config = dict(
    vocab_size=618,
    weight_decay=0.073,
    grad_clip=2.0,
)
Each number is 500 + 25 x the weight over its row's rms, rounded and kept within 0 to 999. Layers, rows and columns count from 0. Numbers have three digits each. The size before them is the row's rms in percent of the matrix's.

# layer 2 attention query, 96x96, rms 0.12, rows 0-95, columns 0-95
079:494524479508476492503527493505523488468475415521542524472484493505512504503498511475499531475475512500532546488530469492515448546463444481503534493490496534479487453546496546517493518481527473522496527487521495515520497484507501497474546489495531463473532500513536515504519484483486524524
097:498516505523507476503558508464533493493496497494493473490549482472502546485493508497489459444515504504498545480508553491501495525515526535528500542471495477491458481517495505484534520485538544487516501487450499504540510462526508470470479530508476446467514528486518512483499489506485493557
156:518506490500501517496496512526500508489518497509461505504486548488486517477537501505533496520480450492547490571547458508521499485530504451448475462513525525508498552486510483521485474510479503527484508501510507457467511523469496473541494449483492509546543511517519525484464470527492495496
096:501554501485493446512438505496494507518489494527541494491477454491510471516467511520508489479493507495464512482463517476530513545501491492526477500494490500463513546512530486530467486567439494496463477511528525516506479522483446533507514490494488496494513457497479479487496528480483451511
099:538502499510481462519486512504517491479536496466508474483468505457511508483499486487506573512514497492505499460537505493513472502498507520494517470540509491499483469453518534548506495445538542488522550473519515526455517442487514455471529488493534521504501487524528514482509472510477522519
132:497504510485503462488467452473502490511520483477548507522519493461516541491478507485514502461510527501488553450507543491514485500498486482525514552483493469498508451484481504470512498453527513472517534492466559527513462500466512499478553515534502539496512522508502515527535518528503512533
085:508508505559464533486520460507488488526447488568482456440516495467520518504515502520481534500494465495500500483496479523516525527536488529503472474521513534514508473488510486531463511520506559495497445482490484520483518483542500485489471534473532525473480495474488493491525510492526505517
085:524479497473499503495508522519477484464508520442534543522451509492506506517478515451488501507507485505502462536508479521502433500506523452508486469489481538511486545508517469517497511483490484469475550493485490485527514532467472516522461510537472530557514480518536517477512468496493472486
103:493508488469472479522458496530451499519491493475497484500495490488558493489458490509530543515490503501485514457493499467481512508538463488491522518566500500492495495532551503536490530532460475475451483509519509534459512521495494560476525493523512499500478484448473470526476506496516479475
105:471471541501509543491469489487533478478489492453503508502513503546508548504476528489524481506484521499472508492534538490514479548515467473534515508468513515500510453485479448510514466489481440576517525520476503503493495521481523463501493495515506479464463526507508514509492527522465485527
088:524482527480525520489549508512531481452478496524473504527481494507438501499521511503530458511462447496494473546524485526487491467513535504509500489461487499525492486473437502517497480513512497526539525503474523500518508467519518456526476514510490501481521533550504489470527474529453507531
107:516487543490495522444492487513536493483488476499508500477513513534472476494515498522532529494497477434487504509501517492520455538516445473482525516445505496466532515494471522497508491470521466524516559487501513491512524487525521486539466486512495539475509553504494516493512482541455534519
094:533525482482492514506467482517519541537499520472502538522523494516492532495479518516500475514531468510473473486508488481507486506510528459518536519526504541449510563556499450491495514493456508526529516503493504492472503524465522501521520479532466474509494496528476462526514516468517447545
089:478521512532510505530501464492468531497520464512495489471510454522510535494507507516443489491474498521500490512538518468502526501428497532481487512480515493481474485530438489457499519482530500522517497512506482494541486492509507472514487564469552474530478512513516532526500526521540502537
094:504532525516503562476518475509510500501476456546476488469518488493467490492534492502471486517482484471489457520511467481520510524505556534510532483448508488511515466493451526434485471459485522515526496514506475511526511470546518482508492533502518487527468539496527479505505481499469519517
107:513487505532518495536481463516514482523482474504482514485529475487543512524486485495531555493528518545491531467484534472480484543514453482499531553556482504500477491509508488491509527482502522481488444507478510532460517476464485506460533508527494474493493477453499517551509494469517497480
091:537482491458514502514487529509500502508525545436531472503450480480500493537491495483516458528464485501499468506523479570510464490518489481489462472498508510522502519474516502508520489477517458516515504488501452518531490516499489506489523503529519532530484478539499490446509525475564495528
098:523498475461526544456489455488498507489486513499488551473445498534472490510494568472503468526487526486470534534491458539498455520464513465460508495432485508473501513501466511484526488483494504537465493523485485488527493486514508510504519506513508473485511493508464488496466506485469509480
111:538444499487525518479533474470521481489479485479493526520463484483449494493508507482508461495436495464506519506513490520528456478499540477520498488489529528516488489471506501515506511481521495474555548496493553482504479501484500463508504488503500550465511552506524496492536453514470530482
096:502439468511476480502472502495499488504496502464531540522507538466503482496520530501491502488480501509494475532453478521497454514513470479486473467516500519474528562511505485525538477456513477487555522474468515482509469509498493455534480471522504518479512502516524556445490462516504509497
096:484496514535536503494577539511513492509505482495501467488517523480499488484504483496455489516507485502503489538470488495484544476526525518506475497445534517535481480474456487463466464506526530492522482486497486489538492487528520454542496505512513511527514516475527543469499512498538531563
088:526530487485501491493517477493512510495480520501492543495487526452534484487473518531464536519479462466471460528512447469460540518538535489518536548480499516500501543550444511488468498516506511503465459520499458504539521485501525515502480511474496494501478499514490503487490491463536524509
090:526477463464473491487488509511476463485538515465504516519483525493483509483470533490516443506483501506498495545526473513487495434518518470513496441479488516496536522519522495553504510505493498475509478484506503469502493556465492490519477512512521514547496495522519508456538491484539440529
092:490477488462509513495498493522541466509495524486494506503466524495486465515497539443525485487506488537477518511536478526501531464473517476496492541485488480488512503507477511490463469502514555477496480468469504494538504535483474557504507504474563512522467500450487518487490539468557523492
101:550452493512508520475538470462526503476484452543485510455493498508465528488508518522468532469500505501490534514509501508500516472483527475513516472439499519502498489460475529492506495454535495518537519513491540503558471498492488463517481532490497489461522520494517525467506491475495546522
097:522466503447495529424529491499534500490496510460540521516484538529505551457483547498503496469509504493451512532510505520507469513494488504500493490431530499481514517457488498480510504482502469535526514523488480480551504505513505501535475473511503477513505485509482489472503516490455539529
089:538540492455505501461461492508493513489508494500492501506450485535531504469513516481505495520459533524482551489517499543478495474461501482505526543502499484483562502490506474494531532479466483485462521525495473498555473531463446498520519479473458509512481503497467511536490482521486507482
087:489449505545505506448494533533471499525507492512480447487464521487490471466498504468523488544493502528504520464505517510516497505492469491459513487509527494527494459494564497495524568487472490500506478505523539464519525490505459503493500479470491552508528491503530542533515478502474491516
109:479484539487514508481548506519510522513479510498516499492513542527508517517501473497446490500488531512507469506540506487503573476472539519521461478456523488523503475528445488458492502474541512498503498517482442487535467499490492497531468527492534454510480494509522511461515517465508482533
097:528544486496483464502523499494522494532528480517511481503492494514503531480456524486448501475503489501478515514452497458528512508474529505476488554468488529433496538520488477508493506498501502519470487541520476463543525478551480516486508503488487462515491459472462505500468543516519495458
091:499520474486522527505512526529502472523537534479504527510528517451456500472505507525475515500531451487513479512533493490478428519523479473500474493499527527472492532518490550529512461464505501523518518472525508487467520465497523462521510524530532516507526499517509497430515481525516475499
102:467471487486506492539540493488489509501509473468485495493486494502470506499466496432495453532492516518483488522573478559500464512548511487514495451512522490487525500495539456508487515511462471548522506494481473498519498522510496474474494490481524513517470513552496509509513500481545489544
114:502474506519468469508503546507518483499508482495542460464509518544472475513488520523484481481511465507487537544544482503485523480488518529486456454471479477504548530522501508517508528517506512565543499474504454524516466517491513487485470480517490512456475474512492528481493518482535490543
148:487547494503538523533504459504482538508483493478466526511475493465506528486530486469512512536505537506523481458456464489494497540488497493493537558517515494512470492493497491456486473480476499447486495522479530495490540464507475505540515500476514463533536506517514475546470503514502518451
264:465513506491531514532499472527508541482507492479473541511485497466499531485523491470521511520486526497517487459459489469525477534499489476478543541528536495514478460487518502474482477469485501453493495523472526496487532458512477485532512492468504471526544524533519462554482504523487531456
086:475501527561502506439499511471497499492550499514464541546527519466499460498503461475497507531525537548510499481482492512498530547513525484455489497478486494481518479475467494500519463546523533510499519504514472481514509511465477530498505507451536520496534496465508493485495480548489495495
086:504555475484518503519519468520484520480501494497499526491490479487508514482480502434545507526465528496489466458451485468514460537487482475518553524545492525497498453514532521473481506493474498456504535517503532502461526474509453504487485508478498500522525517501518460524517515497502534460
069:505469530460474466501496557476534496470552501462537510500504516511507520545475504542532461483492485499494502538545504475488514486535486488490493446494504474546490491482500488530508490509532519537533485498467447476470470499467528495512524488509487491474479525492507510488520555495507508541
050:469479512487466492487460487478532484487518486552496477475508490484475471461478553469514493504484512488515503520500505507528492526518544443518473504532481464483495565524552541504476534495500508454508492493502467503466498530507511506527521524493489500500496486460454531454542498474493516512
087:515538503509473498534539491511435494445505499531476496511494481509517480555496487515480524532519521489518469530486505511497568492476510492483483517506491500502482456528462493542473487508517500525545509468456453567456514472507523481488515518487482516503522505489489510473465483502497478511
087:504509476493499512529531473518531540489536562493516468523485495509480463478533470463522490552503533523533520500498527485499509486493522501492497482493475514528531509472521445506503465515478491519508531485520494476524472515461529466505574488478529517531505477461508514462514528471471525482
088:485527506522503451526550470465485516483476483535529472482497498535500486516492494547480509506449523502512482444495479483467484490496471529501501495485479523528528516497504532516505537529515480486490486518504552569465508499501508539489530506477497497460514527534559529474490517504543493500
087:488467502529512532486484531467488482514521461511460510471496506484496502503484531495492507517492488462508448468486471527502447511494550498513500512519515520468453487516470485526477470486529472531485480513473516518528523498514512520519467411459468503514510517516467480501492513466446484508
095:450473499532502561513480472508571513544537493524489527549469524497508521468490488502496544477523494448534530526504482477506459501484459499507503512490477478450521485494511466430512540502504477512506520487522474499467502498504531504495505520503500509483481487520486524502506527485465509511
084:522502488497501531486532550519529487492477528488505486514526485519484479472521495499524450489550520489496451482455522492492508489503488476506517520476476473506460540510492486506505467487521523488518478494552542514504496512499460527527504499492600473494465477487525524539502496534486480468
090:524555502493464529501584511498525491499523494481549505497474565511485504500489461510546490476505520480510510487466453494495462491534487488482503486492505495524467542470483513512509492524529491514482535508471524512525477509490496529520487507527523485506517494447459528467521534510529478470
082:488557509514499538537493480518468500445498512524532532485507503504488525488505521511527463494481482487491532491520521485516493513480501495492503473521549532511515468455519463524523511516508492503521563452506491489500489527522549474466478539478514508460504487488515467557481473481501516553
099:510478533518503442515475482490543518513494477512498501476453518514490507480487511558513528514541472495487511487472498514495496465495487563544501479531510462466520529484496515528502549457479495520555490482488491552550483530539485510505490475480473480509510492544486504524521520489522497511
081:482584483535511495514489502481529515466450487482555530530488478511540527521504527527483512536530471502523492487496453490498503526517459537510525481467487513539499487475504498470456475494491489481505474494479465495556519515503494485539524500529515481487511448504520504516514485488500461510
085:527515477473498495498518541483485534527493476479519517506523499476539481545494477518490502513492497492494508494478534472454496533518527436517522501520501521471481512553471549463480493526528524496492510529491478475505482524484542457459530491488490517524486542545528501508514547502446475508
088:462454479496467467462520475489495517529516494458492543508508544506479507499456499514527478471512521471453527496462485480522504520486478507484504510485515489517496524492517491470509578553474500473530477495538489517490480511441544513495530500491526506520500526496525520489490454493458512489
089:483503499469469506478457523543524517520514486475478494470524481480501490502502479546499526515538469536475530517515561486518532510452530490499519518508519528555522510483566489506515509507484492482499490484456482498490498489514533499482445446482472495483484485488513548511499544468514476493
080:508551533506499503499470534517486468515466524472486494453456482497486542480486516500502531511537483513537478531563463489498461514460507474519464504497482507480511479523485511496512508476507556485521484531489492520506537517506518509529469493494476443480498503476542516498461497495509474440
086:479502489514509493488488491490509482518520559488508489494570441487534465482502472513527525500513529480482523537464503474476512530472467505526510462513482470529521481461485490499509520465505491483493543527461492491504451487466518551517473491516531522511509454495465495525495453476521486480
082:503444484474479534495515460468531537513441462533520526504518517512530486515530498518491487487473552465503461518545511486486496526513526539510520517526533507537510445516467540483478539513524482455511475473483472483504490496510504534500516467492535477521528505496501503524493486521486479502
087:506490519506502492513535508481461484469447519499507480481485498504509478502518482525509510528548512528545528515450488516542509496473503505445488477503511512474452513473480511526500500474538531491461443513476470551533503484502486548534508509500558466530497511524486480527511476487532496490
086:470508491465493488500535489482500504506559474495486547508483491491480497488523514515462471482528495524513486463520492472528493465446526515482510494501530470511497490541530499473475515499497493470548505480429472501475527494490554445531480480474521509526518478513520539477502521500529525543
094:511522452501466475484555513487471502454481546519513480502522508507484488528513505516487457477520499480459539486504471494513537516447487492548489500452525495533484496495480492519497507482514544510495465472472527508500517477526475510508434491501560490459496490487478540472503478477519508505
092:524438505508509501465488496530529523483531511531509480511470504479512505498526497534474536514483459496502502481463440497518510564481515512532521475482475468502508517533508470530498503542492510444518497524488499526492507536478533516499507524483518551490494454488528524560485486493532514516
081:502507525533492523501489475472517492521497496492472513496473505508528491516474463504449443514522556508500495472497524509516469491474506511509518464494545529470508458523485522493469481511502518520491456491486495496485513503458478504528508496494585518525468556512478515431530493521511492477
080:519466524520485528532519489507529466477478535512496478519512495501541522500484487469491467508466489491444529479512477511488432515485530529463542461503490511459470504521492513493515493523523493496522501492484527493490450542506500462530547493496527441494519499508523533490469485481460488465
094:503464495503512477499485493493529498478488446492506536508489502506534513457450496506505529492479492473483525491502483511489540527469498474511539513519517554486502449506535529527495526438523523487523529523509470521512512466502491483508513457493490523500502511484521571439481552518510499476
090:529505515547486522507510509517527486489504477504530536541503480483509477491528497531546554573510489548526532483459480530544546545483490489503507514458485465522468522490474500561486509484499530495515533500509480487508517517493518489483496499531479472519471482503493482530509502464491531493
095:496531504479505468488494522494461464466481447470447502527458475503479492532526535502500440556525513494489489565475484526523481511505511463473513482464473506572515479488475476489474488495526482522492494488457485521478518487504467477495511479483521485495520512500500486527488496520504462497
093:510478484543465553509530507529523506475541514514454509458527493520453487496508475493506476513510489489505447523479496517506518528513515482500470503509504532521492499515512473485491490526481515502487494491537464450520546560514440491511462466466474473479520517501508486510487509454549478497
094:530504524524513553445557519483442495463495490534487509527526503519512529486479545527490459503490554486503497508523551483509484472505524469485498479450474534505513490541461477519510506502506447516522531495550517486510475522478477471514522524495523511496515499521472481493491497510500511488
121:495497496518472478461485496449481470524516512511534508475492470518519467519466550534485463491492486496451541514479518508477515491477527487503487493491471528464518511546473511508530536518490519500493460466504492550553483505508495509472481512543490485469463464496463484507519469447535487486
091:507495489430532500527474485512475506528483497500511506443460484516486530503494506492506560490466508474532505489503469522563478478468481511473503486509486509532501514500513549477534513488526462512424509495522546503497485531493467496515507500521518524490495503502445510554498473495487506508
095:510472514506508511510533514505461498500514494478484518501517514501481461497523492459507450519521501512522437535415524508520531500526475444545451482512508486524467515491523478499497500512474496493516487489500505456508485556536481483499504474508488480482518507527475471493514546485557498502
110:509485501521477527507500505482473492516456519525501455470514508524509506534491526489489553521502490484484512486568489545462492457501500474526497513508477502499516479534508563536533539516522504518538484461530522506469496486486492501487521492507531517470486517449514508455512457484505445476
226:519482485538483493487528526468459480526462513523531488501513473503540480521467533522487471490502517492467515499488528541467501490491534503552483504485471526474504483539467549513536530520547522467496469463499493528528472496517507520451484503527532514485476496502463500486542472465518469494
087:483471485550494497495486512534516517538544494544534504488492526476503529484499527477487440492497476526494530473546440529518501462533481502492463473533514517480528498484510488516488498526481482464502451513484490498516509519464516513497489500486476507465489523512520486520493500472585519532
098:516511517462500516483508487463542479475493483454513500517547487490446485520519485465528498488479468474507490507505467531538490449501496499475441464438523485505488515495495517500531467499525464519525553506514470470529500527495497470533502505503520520519497503512510510501524459517451496542
096:489494529471513454482468509496511524559520529517514497524514519478561506506480498489526482473496536488479556466533501507514497540529458506455502530483533520462484494470513497484511515441498481495468536518528469528494492509484508544490495441503497474502528537520499476508496515523489523520
095:516500503515515524564493484516493487457486538484522540521562471483473516488472505501496494499562519549481486506502484518480537520501525498506483503493472509525516478506514479499494443532508540487482448507502472495482509490494507496483474533447547517490474483458520469475494515451466513508
092:532506484544489486530485531493492522485515497499518459544482512481501471511507462475484495507549481520517516557498536496482551528547483519497516504536477509503481503492469487525458505558534523523534458508470488522504490474529476470508474483499492496501522515467451474510520535523547500523
085:528528456478503504518498508517533523506463524468491510486505498482510489524491552526502466487492504441507464496426498501499459489527478467495477488478519564529478535478533536487494503473456491526545530521514508480531476531497526485468546493508497485502527505546471503509516488495487499504
090:529466507481487515523473510490524504504466517507485491515474500501565450496527478510520528482452483485515450496494500476478530549536457518537531480498528489536523539478494495549522484479499515513495471486520540546477504520541490467507496498515511470501519510545493509484513516553517532484
085:501475504470497508495478509511474474498496535470480519505502501495532530454506492528500499500527495444463569508512478504480513465505490474474530507467496520484513499498506552478491499434522500453434529515522499531528469480485520539525540520510530506484523523491507491513503464516465482460
098:482514483422481515502540514512489504480486489482477497507465495514464503474515533494517492496454470427491448517465469485532478472523499517492486476483519541510521488466468477471534524503479474507510536530503496456500472510492527483499502444506460546503501511528495501476517472489509482517
096:505488480513491457436535489495532510485473459505512487530512505529471459517497489491476501494533483477492546490514539497532537490505504499488505476468498458530494505473454477516467507501452502555514549516468501489537516511484538514505484513486518525496503534512513519494504525543440533529
105:509490506493480525482555521501457474512545447563541529502509528499522503490499496485516503534503496540482512481514527473532517516523498499482482494496501487480494528483500482488478534482504537456500489466475516520521479518518521530528498488495449466484509478503486481499484565457535565491
091:490512479464530500490443509526521526546459527506485492498471493483547502492483478550518510504467500510545520476496523502456463538499503472490543465488523503515479506485465502544501511493496519483480489537550542530501519497504527493472485572494475497513528504478477505519476496518544476502
082:519491506468474502487501493465543481465480501507513529520458512513500447489526511477492524465496537522498529492480544474527448516486481490504533514508517530480493449497490487516540517505466430514514503511525515498470460498544516503474540493486493470519529486496484473461514560528471498503
090:480515539491469491495498489481512477508470484481509473453460513505514491469512474498500497497478498451476417519461492477540520479477468484509514491475486502505476536472526526498475478495468484516500546523512502471469505533515462447501498479495548513504477523548471532489499491538528482531
097:494487479555510534514540497484495524502492558491502503460511504502483518483467505532471484480544535499473505468461504530484504504437509479521533498528481536457485505482550458534520496495501513464496491518508498500508477501515516512517459541486481482527498523537531526525463470478481536463
101:502455502544500485513578485498483516485534538533484465516516493487500518461483516510533480479478533527481535518518531528492451476471518457512490509532494524481469427509504467507502533493515513464482490477460497532473491499495473501473488503478534467538532493504503494519481519485516495484
092:493526462510511546544485478494563496460491504489460507534501465496452466510498482473451521484517472470509483580529519511496502520492512532525494475490521514506499490504477507469509448517501509524534504479505495507486493471474501516510537536502508521467491516501521536468532452479513474506
078:458467541543519496513477511496485518516522515515473519555509495485545461498468491493550508558492502524495524517534526494489491534499485501498505497489476509459519482558464462461464510524473506507488489485482481536522496502469503446500496531497528515531477522514520438495486516506508470488
099:528513493485457543469514544527530517498507486500511509483452514529496524490487511493504508521470500451537459533453421475527527498551484503508481495525490502508526509492508509501531535515498477522532491512530483470504485551513495460522495453536478528525506509497478499488533514529477485481
081:526519424509521513461491505497529492485455509525487498491480515499466481514506540449531485471472490514531545541455464518531476515491536479518516487462477515491520484523479499516496458526513503527466518525560511493503514487493470452502490448480485512487504509473476486487523501526493489475
088:495471547506506466463547479478528523491468497493520469499512530516488485505513507533476491479537522518510469451459513516506510476555515515480500484504493516461499534483537476514504505511521508538554540513508464467511503484519573510529519500499540518529487517510520525483490534532476467499
089:493552470531510512543493457496475487498529497489495495499512511470408526511469507528484496497524478473498467519508519508505525497545511501538453488508482461551529503524484469519497478519484533542524489526511490489487516525483531502510528550493524528488505521473497480510501486477510475557
094:495511525475466509470558560486496532513527489509498457500493531481511521470476507555472519479468478464484448472474499481498526528546476507512529502532456475475523510524456493512485505508527485491510502477521469494511466487515482506515463555508497504497480536530520490518525499496539529512
092:530527460537523514500461463533486492546465485546473503506476516549519496476483494521470521505504482512479490518504440541494510506520491542515502495507475509506476488515497508521481482497455516542479467522495438498512547529498513473517516485495518516540494499432521547490496506519480488508
096:492516542494496487485486516466481510489513470487506503525464519517522519494511508506482443489526547515496458490395518512529523500517482486478524493525482516476540476459494474506515506510490490455522542518496480513486483521505501540518530503502494512539523506485474458513483563517497481529